config.toml
n_layer = 24
d_model = 128
n_head = 4
n_kv_head = 1
head_dim = 32
d_mlp = 384
vocab_size = 8108
activation = "polyrelu"
norm = "layernorm"
norm_place = "pre"
norm_eps = 1e-06
positions = "rope"
rope_base = 10000.0
rope_fraction = 1.0
qk_norm = true
attn_scale = 0.283
bias = "all"
tie_embeddings = false
parallel_block = false
extras = ["some layers without positions", "local attention windows", "gated attention", "value residuals", "a smear gate", "skips across layers", "capped logits"]
init = "normal"
init_std_qkv = 0.0503
init_std_o = 0.0624
init_std_up = 0.0719
init_std_down = 0.0719
optimizer = "adam_hyperball"
lr = 0.00413
beta1 = 0.9
weight_decay = 0.0
lr_head = 0.0231
warmup_steps = 215
schedule = "wsd"
decay_fraction = 1.0
decay_shape = "pow"
final_lr_fraction = 0.0
batch_tokens = [8192, 16384, 24576]
seq_len = 256
doc_mask = true
train_tokens = 133200000
steps = 9182
dataset = "wikipedia_en"
Each number is 128 + 24 x the weight over its row's rms, rounded and kept within 0 to 255. Layers, rows and columns count from 0. Numbers have three digits each. The size before them is the row's rms in percent of the matrix's.

# k: layer 10 attention key, 32x128, rms 0.0483, rows 21-31, columns 0-127
# q: layer 10 attention query, 128x128, rms 0.0499, rows 22-31,54-63,86-95,118-127, columns 0-127
# v: layer 10 attention value, 32x128, rms 0.0525, rows 0-10, columns 0-127
# o: layer 10 attention output (transposed), 128x128, rms 0.0625, rows 0-10,32-42,64-74,96-105, columns 0-127
k21 098:150091120142116093078124130158112139111107173109165157119170123117118147150120144133151072154083157117117152106141156083145115108078115114146123144121145117129132138117155149137155107089107148148125146118062194146118159098094123094127073139099151137122096107104145106128141132120140136178101123129136121174138119128127104125124150129129118188128113137143129122129103143135152150147161
q22 112:095165141107134140123139121140156130120104084170136086130121095131084144148137154124174137116142136119149153145119108170142130149144113139112155117068183102159110131143155130115109130092127126127135143114174096092134155114101113106110148118122113059110184169144137127075120111145132105084138130109114136118136085169163121118107152175098141131105122136112120153119155143109116116120101
q54 106:079087139120139117153166161133159119140129132144133093183145124131126098163172167164151128117154131169161107144094108122139145171138125111170091169100167111159131091151111154127124146140122123128116111120138080121115114135141128105124110106148106075116146141134174154119121073119128158107128069128114109088143122167160102138140129111136114121125145121129099142112120142106139111090093
q86 105:127114148113145073130148113094146118175120047098157083161156120159158150128154163118161126141138164123125135145142119175176130137137095138177082127141133147108082125197118121117141144145114147111129167116146100151152135138134134116135146142160126114094121160143133149129097079121140127118113094115109123140142126146115100119122131066158130136100129130110098136145123103134129125111100
q118 093:127122159118107182156109127142190120135134059119131101155105154104162116138150108146102120144128148117145105123131116121123158121148139150117120145114098115126141137105077145105128124126177129066128130172130128128147138148122160141111138085122075114135110114104167142166128097145101105179120083166103148130131110160136102107086102178135143124103138111109155124123142090119122102156115
k22 101:109062121126136130100170115138145131174102126131121119155127073105126119130144143170108098126115095153117164135097084177103141134121106132140127121121139129163119134200119133135143157170097118195139136148118139082125122154139135129131138133137137095086059152158127113157169113127121140120124107116105137126108127108108159144144085120120077131112136139118128094154108132112133135112094
q23 110:168139113142112112084111171102172101143182159148119159109121144171126108155111091100051154157154155145107115133129136111151143107109141109093124174158112147102156084097087085172115111128130093117128153138127162159113132159134154124152101135136139151143150101117155118137131140076139159115124126141126136167092110133110152124116104098156130119112121129119133128118139119123169155125134
q55 110:115171128146119133127117175150148115110118098135116123120098132085150139098150124123106154105133148122141104116112094101140106056172138119131152095126148140126194111066106099110099125153102126102102126148113143159159114112166159117136153104113137080112134138137089149085116170094127124150145135133154139112133114136114140147121147153092130087137105172131135132114172118173141145164141
q87 095:126136094159110158120109157103141118158135123082109161130139171100147119099149110133081157118089161160143131106091135110135177105161138131093116124113132076134156106114123128126105062149101112142150147150160145121144141133163093144152119091112133150143157102136101165120071152129154124145127140172141122153126121125159108130123109137134116096103106131138174092134158132071129128106112
q119 088:130167083131104149103139137085128137114158147138153127107166155136140115155175104130095141114114148137146130140077120132133112117152120127160142108091103167118135139136115124144080137132088123169110090146151131143141122183124128105173143122134172108155136104137102145124115102163118120136059117165157091148135119151091107096134100112159116113085151123140130094154118117092142108107082
k23 102:143097127128153083091108105177150126135128123171136126144153126132109127141114142081089132158146148127099093124116134115098118141158144116140089102146165125122153123140142113114106132139102170088115123127140130149151135122109099131151114127086182121129172145093138103139140116151124107121135220160070102137118094165116119099159106152131142124116118166162131116103143102115104132148086
q24 099:110136132139096148145095127116142141111117103170117142137117091135139128094133147146154103108140089091114145182120125158098114101097133183151098174135139105135072142122125142131089120114105146139132114170107104111117137171164087117099118094124152083147155097119163098086172151131129109159130106093160157103151132127129151139099076143086159143114133139122133155135112149125139140109124
q56 107:146110108141114113127146101156146137138108162149123124152128098104147119127156128120067152150140129168127157137142129144142111131090120112160139177139116159132126130112138151130152103156152167127117179124121081138111117156146135084154112105116096130081153166168152137149112086116134131126138090158113149074144100156122123093109139096181124133114123172123170080100127094120099126116094
q88 105:141104129138088136132114107189152120148088155167101152122100091138146141119131134180105163142154122152076123128131107092143088102132105144172129137094149118130148117097143119144121098135094136107154091174095139102156100150162164117138130110120087121147115128142156126135112127097119145144138087132129139070125094129114150090134128118135122174133147184135174113110099128119110111102125
q120 100:124117098151110147164127114144160117147108125135110111132088134097157127121175146150089151159124141149107158117147107103128095149165104151165120142115111134084160139107138094135114094096102130112127131168135091114134109107156142105102164061147132110109150143147161143156098156122124107176090091151151170100135117158101131087095131123113102128126122144117122109123120118113110064145090
k24 108:165084112129121130117144155116132152137124178096138142118138125091115144124133118163109160159122136166090109127142132141187110102141114094138161116126136085133157097113105143128095114152118088160164170143159158106162101107133125099157116135108124106101102157114137145121095112093101181108144108162127112110089105127123146146108147146171135153099119101122109111080135134154131104081091
q25 085:129165144135158114126151125144162122148106074096157172118148089115087121086185119126127115103141143158132108180053116148156155161070115120139108109124125153133122150145147111107102125120162103128095136126087105129114112122107144133110104141148142107144123099100143131136145086151125137130104148100119154138151140101126141128124079099131113161164155150147092169093127136130112155125115
q57 096:117083103134123136113164128104121148146131111106143095100164087107123105097143146104143162131134129139125118198145118124147104162133124117194124144114118130147068149156122136145139129138097116113100122080111132129107114100133109101130109137137138146115122107111140125202119107155120112115139141126082120074140139122125143100128135092146149121107152140157115125180097146149173069092117
q89 093:153115135139161207167135138108160164127113151143145105122107130131095099122130096144120107142113128167107142156123102097119140134114134110117141185146086100146125138137105122109148095121126144150156157133097091109118121093105168119133067128115140137123161135145135132137123152102113102139116138101096109086160124166151187153110117132135128131120172169120123150149112121083142080084127
q121 099:070095137183117104125171167141139133117108138114144130122155106132105097145143110105144124107161120161135131152134155153111168155153132117135079127107143148155091128126082130097111105127145120116118119107117148156100109149124132099125090152122098132099146138108177082159141092129167121105125118111139149136104141131117130139117131094140148194150165119176149148151125171144157082092146
k25 108:136089163125110176147122149100153138120133120117112130101119126163143146128159092109146118149125153137102101116101077149147143148142128116144092163146090160142086153124131142142109082079177132160138167123111084110099139107161123121109124123136128116100128147145074134137126071113135151176156127129096134088171127105128160142074101158134091150150103143107124147142136123152144135121119
q26 085:134097125147155112143138121177098138129129156117094125101092131106151139119151116140079126109098119140127138167120140109096124152176122122115118097167108157145123118124119100071161109144119128193142153117123120155084102130128143146156131121109123122075127141127143135147116121122077112120118149133087134097094064132132106136121144144122132155156092118133120124174141151193168108116088
q58 100:158090125118157132157104096122086133170125113125145102154147126159134132155129139134157106071158105137155078131105104124146163156129125146134132139139180152138159136146126156149134126103135130131140172127123083145092122094123139154135147108128136091124157097137107178128147110152132120079127096127098117120138155137132140059090113148163120090163145176138126157159115150103124117125088
q90 095:150111127119189154160153091146128136139118091158142110120128111111145123184159091102105122102149112161096123125107129112129141134140122118153100092162151158120176145135119148115098153113117099115100125121111123132134089119178160140164178158142097116161155110113144130146159112136084119105093140160087097135126168137137132127114094138124089111102134124153098146123095146134113129061140
q122 104:142074120133114152148134111136097156132097142145138096107110117144105130152141146113141095104117131137160109131108101137103120142131119128148150128176174115097177131154104128170122141116133132116138152186145057135107130130147161143142165132175162095176171140111118174131153091118129104120131120147109126088124155144109153115104091159126119087149132156126083161144136154099106155117124
k26 110:141132138136180117124148095119129119097132119121115069133157146138130121121121102142156125100131135114154151159109129097110131157132129114130168109120138119143163124152167164116113140053109117125124148122120117060120150140149182171108157111144119085128115121097169121159145196142131127169122105128112091136115121099081159087126081150092118143139117111142140165122111140122114147123139
q27 091:111120084120120144145142105122141139135110140108180135128137149124153149086169140149127085166120116123104184128122153134080117098132123164096109137123117108090127095152147143094123150122129166154142145141071109113138111107112121124082132114140137132112093095166109151104136113132156153170117154143114090162203169094139146142109136129123124122146115157097110121140126165129126085097152
q59 118:219113083090128112121117099130131117095106125101180133115160100134123119128153151120162125110143137121104092118103126173149138133114091142151153143154151126165128126165126147157143124157129132135127107087158086117125170153128085120146119182147103155125148117112137131130138100149136132078137114157129180155105135131153111106141117081146117168147102147115087143141107132124147120105112
q91 085:155144112135101117126119166135114111114126131056147136113146135132186112157163138128158147102150154132134090085111103157189097127113133105140137147186126135156137116152100114087076107115144072144137126143095125109126150145134147128122156155174132142136126054121103165116158137160125109120126134124105164131087115122138129141144143132132098141120094128101093123149145119135116150150104
q123 107:170141093110091179122118094100169121115089124133152143079143115153122127163150128091129114125115141139113077087128126151113110095120113137153131079198120170110108131126165120124114130149145158124130129150119123092119148142133117104129113177138101156161122100096142082117143063142099130096145168105108139139123125091157124129109131135144123112146112121097118135143173124139127169115141
k27 108:134115097124120155165092105105115149149128128122109146145142139141143123145138130145149119134180115146117133122069056168125081088106164123145161170185110118146138090119118155131150120134100112142106125119098127128166159114123115107145131126157147128157151125065126145121159116159117122103144122124196114128135127098123100153097151162124131125112158096144096124090100134105127156161135
q28 104:079123098132113102119149143129128141190137111120162169123102139077145176105127152110161120155153109139133116133131114127160089154113098112101130145123149150129094106106133152143167149120176130120127146164127159090087124090110120128092138105115085113142101153132119133146133166106146137154129100114083113120193117147131106140136116143184129125101151143135116078112139152153108119159146
q60 107:117125155173093128137114174142104128129154118140171156139118159112088135094135185118148119112117134091123074116116138114104173124086112181126141125128123118110161143120163150131127128140173106153128153170118138129118135109150114132110137073146083133131135130087137141126150138124144105148136092105124163085159154102101074135092143111136125134114147141138121124091171134126105168177126
q92 098:106114132154142122137145156131118110160096109159153130085146121125103147101153140068161114104082116117131062093131095167117138126146126164125142092144138162133143106093110165155148145099139129108125141164161153138133131100183092101094121111160134127128136178117122157149123097145142153111182116124124145128159156118134079141127087135114134116116106145128146129152183131128114164120124
q124 094:111112147116128178112134124132169137161097125114146120090131142089109123114130148098135097124105109105096117134130152195148146126116124175134178100154089116129105183140139180099112129118135108135112157146151123138099099105169120125170136128163124133116100109140129110157111102172105146142153104131124131136121153072132074106098169144164099148131141150133091115138147138116088141118135
k28 120:100118142092158182166111111130129138121105137134145073113104120099062171097119166152119126149113111134134133083152163109116119096131115154098124115144087122143133113125167130123106104129096158101173153159141135081122170142135112160160121101147144148157158157124102118129130083139108103125126122117148130179133175142129135145162108172133127089112151147138143147106115124149121128123169
q29 107:136087121132102134118115128126153155151127139135168138137138122160125110077120119102148132102108120134084130167161175102105144099175120120138112116101125137117094080140177116128133143151116169091123118121157120192133125091125083130108127095166148141122137185098154079134152138167084148143152147161132140103162129088095141164105130126126130138162091129140123126103128138138142141118153
q61 115:145087106131111116102131109107096139133116138113155144118121146122111138102125159117158120095116081123132071102150149175125148113118093136143113111150137143109091130159141208149124119097165159136095126120129098173106172076134118110058098131150123146118131118094146097165129131135160157125166131132108169095141118121103119128118144119168138144139133143122100138157134094125140151154155
q93 105:135157133149130139132117153100121131133158086115120120120131147109113099159099142122191119096165118133151125088162107178151100122077146152125103139125110113127113150155107169135073135079170103143128151151088115157135168113103130143089118147120109126128099130121137110130144160146149156130177134131125154046142133140098129123113132142133127147105168121091116127151133109110141145172158
q125 100:090134120142124095108104112102141129135134103107116157106139133158100116114114158127163108106124128081138092096141129154160120122082105117137064102140116163133101139167146155119109175139143149142114150121132098159124168092139097124073146127154137140131138142118095096127176138130134132113145126120129156088135173091088134118126138122172159114141169132161112084139132146161160171161130
k29 093:095204115117127149143103103095129107128056106113166135136124129138119136123178135126140133107140125151119125122092090124156101106119117147161157140179129117109109114119101141113121150119144115123174143103101142082101149120171129108095123103115140121132130155120132133139086111161115100087186133134131130117152170125153120159099158123148129172113142143132069121103141154148140168112129
q30 107:105123100175110100108106138141126123165140159141119167145096137126137148149124085120127164135119132102144141130132108107143142132138138149048125150092129150104149123100138097135122092123113137134163096076162148107110131119145135103154151134099134127177124140122128109117138146131076105135097169140112108140080120130102125161180137139158137161141105118179134073112156111126185134119105
q62 104:142088131156091138092096143161125096162167104096100126142141158161126128097112127134148130156147162094141155094115103100143148109103158153133121118071122152108087112102161104130082158140145150125121095152108147158147110173123095118129161150126157092127100132135142130122138157116135157141132149172126156140125087157097133144153124153111173123122105078120161084098120143110110134120117
q94 104:155109077130118088133112159143165108162133169158112139101122109168140135121097121110131162111117136147134130140151081123147112158125126124166144144119133151104108109078139108126170157133142145135151103112182123143129140122116075076159165149155143137118128138118204083160128142102121132098140157117090130123100095150128116162110147078120147159128126127125145106126149097134123137107091
q126 092:124120126157098147136171089134176186169133124122160104114139188114119130155174095131093126144152159143169134105100088119126109138128115110115145169121086170142117124181080113104107117139135118100129167116140123145122119143116120099115105140158156108112140149125143115137101117106153136119110106133117115142106111180120120129101142115147131160132163086143135137129098131097116124071081
k30 102:124115128081108170098156112162170130116118073147146127116115125124145174143099150091105121100108091140091127172126147161124107114127122112127117119109158091101140184116140148164121110140111163120134135139194115137144130095150142105128121081157115146119069109130132102122127111124116138083131161073120102104131121143131099134134171169080155150135113138132166118121141144127118121130142
q31 091:141160139105186098176090109193132091135116127138094168118101138103145143118139125138143139151127103120111169118174110100114170097126176095151112144148141133101157133130126141143165123156090111144111091134093155127109097146107108125165171130132125123150128156099139103148142149097101132134095148143161123161112108127134110134176133159118120132160095080133114151107138118106146137153150
q63 100:076142132128128122113109117118144117099138081140081137183138148121146120091133145164120136132103098111148151142124137114153133077111168126144096119115136155067119102116088122144104146066157144126123101142120165136136139093176122136102140097140166119181108110123102076132137167124125150173119134122112125130113150120145130083150144132131125122104089121165144126136135147138177134171141
q95 104:151110115088139113127105107141128132151144097138071134158129144136126159084102127140075121147135158117157168138102164092119177110081153090096123131153178140103109105104108115145112154121134122101128097164136125138137137133154166083134092105116130128138107119118133133162101157104128118174083132130155115157133094145096147117118119140119128120132050099152154132137148094109135117149143
q127 100:142113126099148116093114129124114124109104120107063125158150124131110151117111181139161124143144102103149137167163160122156134114079154142099108108123142119098106101126098163126136141093106149098107076151155148130166137147139141100128122149162123125151097140114120103180163127150132076105102134135144135137086129091095136125145148125133151138115070104162144133176122123105154134144174
k31 116:139139116115134065106115138151122102115129104159118133154081160151149150114082180133119174124167147098119119148139096095107136105145105086120133108109149170094122151158144136162101134124143144114145097097130164126104121121127107106157132131085150157111096136128134104160122160100162163132135149102157146112089100084125116107154133120144124143114108114139167132116080141178150112168119
v0 098:161136080124117113134107142176147137113091124119103118119104101098156119111150072106102109134098115130123130085133150152148115115120096184164152165142148142120115083100125151154136120145137172137133145110121084119122100132148095164139168178098106150104116133121147124119121152093095117125097117101107128115092121172157158200128129126168099147153121135092134129108116113126147119131114
o0 102:136111052137127108120144115105092133108169092106136129135115149113132103109137136123139175109086136110163163114109143121105125157110109144140102102144132155117115085126094139116149117139170134116109118145107142152122101152141160150174117142130082140117144171085102134108141140140117112060109168112109170154121142146157128120138127122142152154110112115142164144118075147121187084132121
o32 087:116171090107118109111156107164140174125106088136154169119095121142108114155133163065113125145169146127149081134130120074121120145124115120186124108136153120129115194108095148162147142172102125134123133132125144125160141112096125119104087108162108125138123092095145155097119156112137127139132092122126121132136155135076118157120163125123145132139151130128085138115140096153092128154154
o64 104:142153074134123134147132106127134144142130112155138121071130158137147134082130150134135119131109171122140115132116108102143155144107104184176128110137122074145104124126077119173101159155114164130132136120152171132124169088082152146109166119119085115129111124076165131128135177146092109088131092130147151141102151135104125138124119121131119112115121151150097130097117128085127119156167
o96 097:143105108122113140142101141113115169114080097058174144141118165161167129135142121120090140117132130132158098123158103118110174101108120123122121110127141111143112095148087084153126142133165137083122073135162158107111154117152132152156138118146124132126106127095144152087100106131096101157099140113155139156100144132127106171086153157108118095101139105105139164123128130134141125123174
v1 097:143109102112084120104170141125108117128127110157127112094141096122139125158130106130141154110127130176124127116176166154163154106098133066104130148169132120116129134123125099119112098120133094141131110126131147148173150109126090114126061133104131100152148168145157144121113116139179128121089113115162115088115142142108127146143139144146135124091124153109162116086147058105133115181142
o1 088:140124117122122157157122129092110140135118100118126131097110142114118157151139096087170112120110107102093104104161116111095117101134100171140134119132084175141150134084116135107161157124129108076140108097153101098133102163115146125095202135088155139165113161173100126124146105115127136150108132126132074143178131135140133120156123091152099142147130146161093116115117118133151114148159
o33 093:149132109124129127114163142133124168134133093110104100120122158154116157138130108116143159126138088146148106160123166120082169148112176123157136119143156153121125139073089144083119122139109122142146134137131079101123115132113121137163139139159158091107107109142099147113180171121114167148111129101114122165089133135115144182113175132112104095134102176151147134172149141170118133116151
o65 101:162161102111149173146122089095149139114131142130156112130114128101128113134149108115104166057085102133187091111133145133118132171107102120123131178143097115157145159120132092129126115110163129145165079132121108087127167141102130139115168116138153110138117122176127117113169123104109120125149107072115153135130102124118109123115126134128120116114130197150128122161098142138092135138108
o97 104:124138102153116136141138182093126150111130126156157131107127127115147136152187085129121126097097131095123121110133114137118135179101115152135119126146110117144171121116140144094145115128096101104148113134096133103115128157173126081149180119117141139123137122122117145153196129122090117173110153085125116158112162157155114103120156058144109139096146126154093145161128115110111109161094
v2 092:128094107113103160117147112120138126154144119154112134155142124129123146108126091070162133153103143136121146122123113140130133162138151144097077086177134164113137157149120139104098116131134119120127158110075122182138148105149149085110108144186127075080117124121128098120152092152147099133139146123124166130157149138146142116116132143096130113097142180103121176081143136121107132085148
o2 098:135119128108201156106112112110108102160092116157119148124105172083150138104079074160148134128124087099127149177165133117112126071138129117116132135157133138153132120164123121126103152123121121141130110132110133125114118102114139101134144116098135121094127137167119080121168126089127134125078137121107126141153147147146118208165150164135153136130147140103106130084121120136113157118148
o34 101:093139138160158154091082128156139119154136121176139097180109122117151124147121124112140103116125123115101132113166142122127112099138115158100107108094119105154131119124139121165123155106127132116175109120136132100120144101099074122122182129148103127140144140138106120111142096085090164130094162106075137159137141156142138072125088109144087148123120127129065087148137116127139099107148
o66 097:170140118147159155126142128159141100159093132146131109147102179121128174150121118122137105130144107145117143180171099145155064131131120113111130118152118116165115135103116157109161185131091152125150110119128109104128120113122141121096120164136167147127151150157082105128171114092122123138073165114089105131146129164161145126131075122158128126127136143123066122115106139143101124133117
o98 100:140119145164170156108118082120106119125106116169096138141170111132116137144077117163123172174142128054110115154165131122126129126144132127144150124131085139171101142138100130116125140137110173170127109118127113098114096129142104169163114133135164126155119145119124104105136164129126102097103163098125154138171133174140150115134103156129111145134108114148094099144120130164129190147135
v3 103:110109121119114144143113149130157156117138166135122150167108138154154112094158139081130115136113196096159131114091091135106142110140111190112126162120150148116119119142126131148124119133130116136179122122108141157137131144138126185124153121162116158122131085105104168154115091120117127128105144068098129116137131134111154152085141125129079121111129165161087173072092130123106130124138
o3 088:130108139118120145113115133112093147131125135089165153180119173102158114133124141130153141135115134111146169134104129159123136100145159131150153118122152135160159122138106113150147091131129100131134134121141140149140106135076104166131171189123134146155159138108081091113158185143071095147109109108120125102103161133121141106091098127145125128125111104078117156126116118052133110148127
o35 120:103135122148164134135119124171144108120103130139138102125172144144100154055098135145147072127143091105104091134133115112138113090163108114128100082164133128156150139154173123137110152120154158135090136126148100099111128127131143071137115164069147119104109152129161112171139129124140130144147108169108162122147127116118098150150117097121174144115135170124147103149143158116154132115132
o67 103:129109101147118125128137152163157114134082109122166125123130128124131153085124143125135063123120111124126122130153095131163130123133150118134109076120100168145167142120121128093115135175116133131140123128155079130130151107098156185121113175125108125099125163125117177158129157139097118102124131105156119086127161123134157152152081076158119121109110144112106170070116168099146138116142
o99 097:136122147155133143129143112166097106160130161118138114132119106111131149110156147138146096126120084147103185223146112181126115088133132117138131114120147129127142136109162165137101100180148149132119138148123104109098114140105151089123134149098139117150137131095159112127145176150134146155184097164141137093134134108132125101091086111095144116138158093132105164114125142155136122150124
v4 084:119106143113118104097124152133181115133122118131137124143117144085161094137105118101102183127092134168124105141104147118066147142113123123097119106130123141110155115157099179125132122163143120118137149146145165116143107136108149084115103129141133087141124113126114106145113098129127120174141118169093099135101095145159127115113172103144214096116121126142153095110165126146116109084140
o4 090:147126128117150142145124181108121085113145130118109121116138176145124148130102157107113119093107109143087134199167108113138126122146171171121136157098137132156151132143148178090127092104132109128168150123133157126152095134116130040165111158119149094098142162117134098132153102112132145102153145124113123133132112170127107103164138116137143125125107165149109172128135153139147105127118
o36 116:152097105154164165125120104149150102153127161145129097125131152162126129108156089136175113127105136126114141107162124144097107081123121153082070109107150098112120100103187113101139115153170126163139121106136129085096124087144091154133131116116093140120125158151150100177150129113144137100140172133122162145118130137135111129130090105119094159172136101124133141126127127093151158156113
o68 111:135107081136136171143135145124159099134090158121149108123105165160132099112147110116100138144140129155097163135146137128149156131139106145095152094108144071115158129106137121106098080135132102116171117105124146085143100115153105133115094162124171166160130154116111126125172103119143126154129159109178122169149122154108133129123130116102101146169166161094167161162151126157125125136107
o100 098:126122102142109149154134137133127108109070144103144069100115136149098148081118161117153135145140160135116154123170149139124094116096112129088155144106171149117081131086136137119114117168152150135132147120141136124124105117155117119141119148117109135157112123096183144129144124119129069159166157179166120119109098128108098134105123142072153161153128137102133166123142113139093120152171
v5 093:148130100140106152115134120099136133134156144128096141153128100105138103121122139144142157135117108172162134136185104142179113154112184118128140110134093143125128164144159159129143125154152131173137104111122103150111103161095091108131150130111106152112106102131097125148141166133118157113125099127112157164109107121178138112134164144123097061134130098092083084107142160110131105178145
o5 092:147126096123099124140127112155116193121114113111136127108083115137122141087113122144102152173140158155136107126131139102166079161119161142120102146143132134148083112126112138121128171115132148113115140109104121142118107157098096168124128183136126156122097139165145134156119075170116148123139138116138178134094149070095123141063125150142149115136098119114115118128111136171149134084112
o37 092:134106106129085157075164135114136132125136134153134131094103133136131113159118181130136151159132080111145113081107126134114122204120115154155159114122129124108109129118109143079174158134104099146170115140122149120148155161140098156157166144116130144118148135147132111116155101161101134104113174117152101173120158135104147112126131096147154159128080128136139101118064121132108111131130
o69 097:161185149125103151132140150105119113127135119116105130089113146157154128122108167125124124108141113091111110110142128129211099157155103099141099154147109147139133104130127142146115096147141123108159108106151157124129152148132105167094132168099134147144134097109147098094125111122074146142107142110100130141070097130104125126150124129134065151106106155160124122135101102119132055119126
o101 095:115111109119109100084133146106153134122142118138090121091132109140110153151108136103148148163157097091130130168147150119165100178156139136123088139084111135132073099139114121118106175110126108153144105111134128093125125115109107146120131158105164155125100089158146078147133145143109110135117167110100118125129129145095155105148112156164142150143085143148131155079132065146129098118163
v6 106:131129118133135129112107115150163160146108115103130135142138122114105132124138165096131149156120159157167136101136117142162092114112137134127124092115108122162152115114144114127134079084121116159160174141175092107095155151123147123187118121118125150118125130110182068133145125112125129149127132067128132139115105082094094127116123141143165144145114099066101112150147168181139158127108
o6 101:108134144104161073124138131083128125104148095114151132140102093132133130128178122144136145144157140149124116129132119136127114105120145106095131146150105113162116133141118123129141110169140084136149157116113170095083164156144148151120105135151064163120156137126125133122143096147109164121146125106175137171113091105127093073145117163109161178134105134117158134106139083148126092081127
o38 102:109142150131145123147089138134106123087135106151070152135130125120164104151135121111150119085155123129132155127122143137088154111159141122134096149112102132084086088148134139138107165181089063131121130131129129134111140135095130141097131173135133098114154120119116160112146126177119140132105172125124104173140127162137121145150186091107105116132079123160117098097156087119143100134123
o70 095:112140117132139127160112111095129122119178104133143108122156157087157150139113133081147109100131151128185183097118151156109117158118157108123116116173098090146094113130132086096163136128075065155099114114123125106144160173112132162149122152129131157094144156128102149112148126160133120125120108140133111098146137131145145150137122115137156127151113109117109128088141101121077147076112
o102 106:144137104115138109128130132126115117101144120099079145110095105130144106120178115128144158139115104135134135145136137148112107133129113125138138139130133095159122110139177117124119130186107098116117119148091158091122152112156117141092127202154105111161134097059120169108133132128083140170143133154116161152117139107145109141151202127111172154107139124169145136134115105116140079149142
v7 083:155108143120123117124139103144146117113160130154152105095123109127152144167157120107081130144094123103128100124117124130128159108176127108173107084129144173109118131139106158118107116140117112104153134170151125142098146131081128106147109176152114180123157120161188129125174094119101120114087118082133088123131114081136168126111108135171123154117095114118127106104137162157132112101106
o7 093:158166120142121130116146157110123144108149142103147165123142095087150114121179172142096107109097159068185145105097123112129125130081125114141110133125099120118161121115119107122109087167168095117119129155165122146099119115136145163133123165131102154117125132178091138134137169147118112110125116106090136111127131152137155155132102152142116095107106144083141100114088113095106091110102
o39 107:162128108115145133142149133130119113142132128154144141129162087145162093111098142095171099142149150131095133097151112176140114139080122123110142132119151071105098101125089067110121102158120131156121137118134094135152127122121144176133129120154119161102173067133101128168147134151101126160173162130123110137147099163153163092133119110105116112125104121123106145123099104158174139139128
o71 094:131101171160140131111154137102106125128151103139166165132163123116119107163157133089124136124105118131114159147115089168120138147074099133149110146149170160133102085097102099088144124149111171116142115165147094108190104118152159146108178133164150140140144151119133119138130089112121120127096144164116111136166116144093113138123110104107148116137122153084156115093151128092158111124117
o103 104:152136135122152069156157130127123135114144056148162145141111120159135113165094137120123116125089140100135167081117107171136154156143100136130167111093127121104125091154084102081146074128121097141126129111159127151167132106124118138160136124151159144096138097164141127116118158106150113112133156140142065092157106127139121142130076142143099094127149136102125120111147117109117132129112
v8 099:155096133127131154105142115153149125100156111133130114115156144130122099123101133148168166108102123114136128153101149107103134105146127097118105111146115134124094078173106135094121081094138131117064098115142121139125114135121146104106126138142162134145119202152139142101136094164130121153152144163115174112107120081140156080105161126148129110113113148110127108203111125159123111097144
o8 089:127117133108117090162093138118117119148143152147105123147131098092126140128142100119147110114139169105174108111175144136111127153104134145115113149088141112162155154125182125093131168124122105133103103111134134128117127099114112138163119121116094072117156119139137104113141127121111112131131144101123082061130119154156075149172145109166129202155158121096142103119114097137088147150127
o40 107:122103132161150131114143145160121108121083112148108124175158100135124140169114172107136141204175132135135129082149112095160109162072108145144144101094159129142090131093128097138140145113140168134118163112161104138110099079151122109152125117148114101121118125103122198140128149113130154147130109133099113132130095145081151148164115126127148138128139142125118133150105126150102119115093
o72 104:114134165166112142135077150108136131135103107153109163109126133165098111169138114111129154149141123158138110108140107130131139151104099153126133114140112109139125145072122134115143187096138134118138142141129064079095122115152162118102142122139184106141113149145115153117089127129118104190152183152112152139130128158170114109171103108114111110150131117125113125100129180133092096122149
o104 101:107147097136151157191121100171122138141092095120133131147113095076120125151122095116165118148171135148145133130157118165149132121098133109123121157108120113106096140118126102161102159148172165117101185133091138093147114114114133208092120127121089122130120121108139095113131109087138117108152146132155133106151106141130087156181113140114147149154137114115116142099153130105122120142104
v9 094:141130123108129179123131138133135159139134093168097087088139125150103087135077123130157137118110094130123116132198089145099147126093105104085156140155114105122116158101107144115193146090143157106093096099099142146136113087129137087130106122127125099133126147119113079135136173149139153123124126113116154140146118143140146126156093134122126157140087087125104159155130115143147154110115
o9 089:149152172090147108108141122148149082118103127157097145182137109146156137129105165101133108124155121140135120132063132138126137127165133150141093158115101094131144122147151139146125123145133133097091138092123112117120132071150134140137074108136151185110163123096117111088146133149109085119181091097138168123100107172144119158111109133136140123126123136110140157124111106154097170139134
o41 106:102150147113127104116171127129140132149124147067133108128137091137118180099131154143099122121123131120140126151123096138166177087154138136132146134148119149135164125134163158117119079163136142147075113135107075126108144109143148135088093099158134104125117077146153154131090137158146142122132087170136156129168110131104106143086111134179135118105123146101154150122170122143161103113121
o73 102:149177145132123141104117132125118155094151164087105126122101102127108127164126160130096060149112132120119107118109126108159176114142121140097141155113119097117172174105163121122140132131147117176120130113143089069109136137135151124104110106120169130125100105119128135143092100160143128143130170128154156156156108123120090111150140147173138142153105128146151152144143073104109072106129
o105 094:102125100145123113117134132156127127130091122120122130152049114158130148111095124138086120133115111198143108129108117124139124140125102118113118119099141123122129082135138076122129124160178193122097154130140130095125164093132139155117119126113131160122145119129135177116105122151151083159118138132129196115124159144142086140111092128143168100108180158107120131095124091116109152131123
v10 116:119151116124121134110148110089136151122147172158126111145123125116143106122149108147100120143165170156133149137129127156122137165081156091096117122154173113120142107141137113184108114142168118155091150165127111115151124112110110147146122159094084187127138138123175152146110104126164088123138169109053142123126130143139143129143132104158126105106129065125135096149121147140111105117163
o10 090:135097110116157122114119124131141138142121115136145154147107107061131118154125151178141159126088116092140109177114134103143104122123089103132112171156150144096120150111155138118137084145148139109099144169123107126136122137140128149115170155118099110162154132172094115110124148108150098064102181093136110138151149133156139133146096120154106148116114146127145129108125120121075079077112
o42 129:108117129171161110125136172158127140105093101118111138102133169114124171132101116069174137130091111151152109171080090104111162120110142155145130128118159138096133145104125107080154118119072132118152106110126135145101136124148134105108162167087135115124116133129115122117099128142134116152125178124117112112113140109134146153158112135104194082123125152098155117130152130156172123093119
o74 115:136130127145148118091166159117153120129105158133130171113115131128134137163150130124133129139127095149145116123106118143129091133119132156219127092148103153108097164129155108058139132109094125124126103142100072114151115143138125115138164127122146096134161160127075119150142167114117111119135129106112154129143141172139168134173107110135150106114132181136149154099082145148162131115107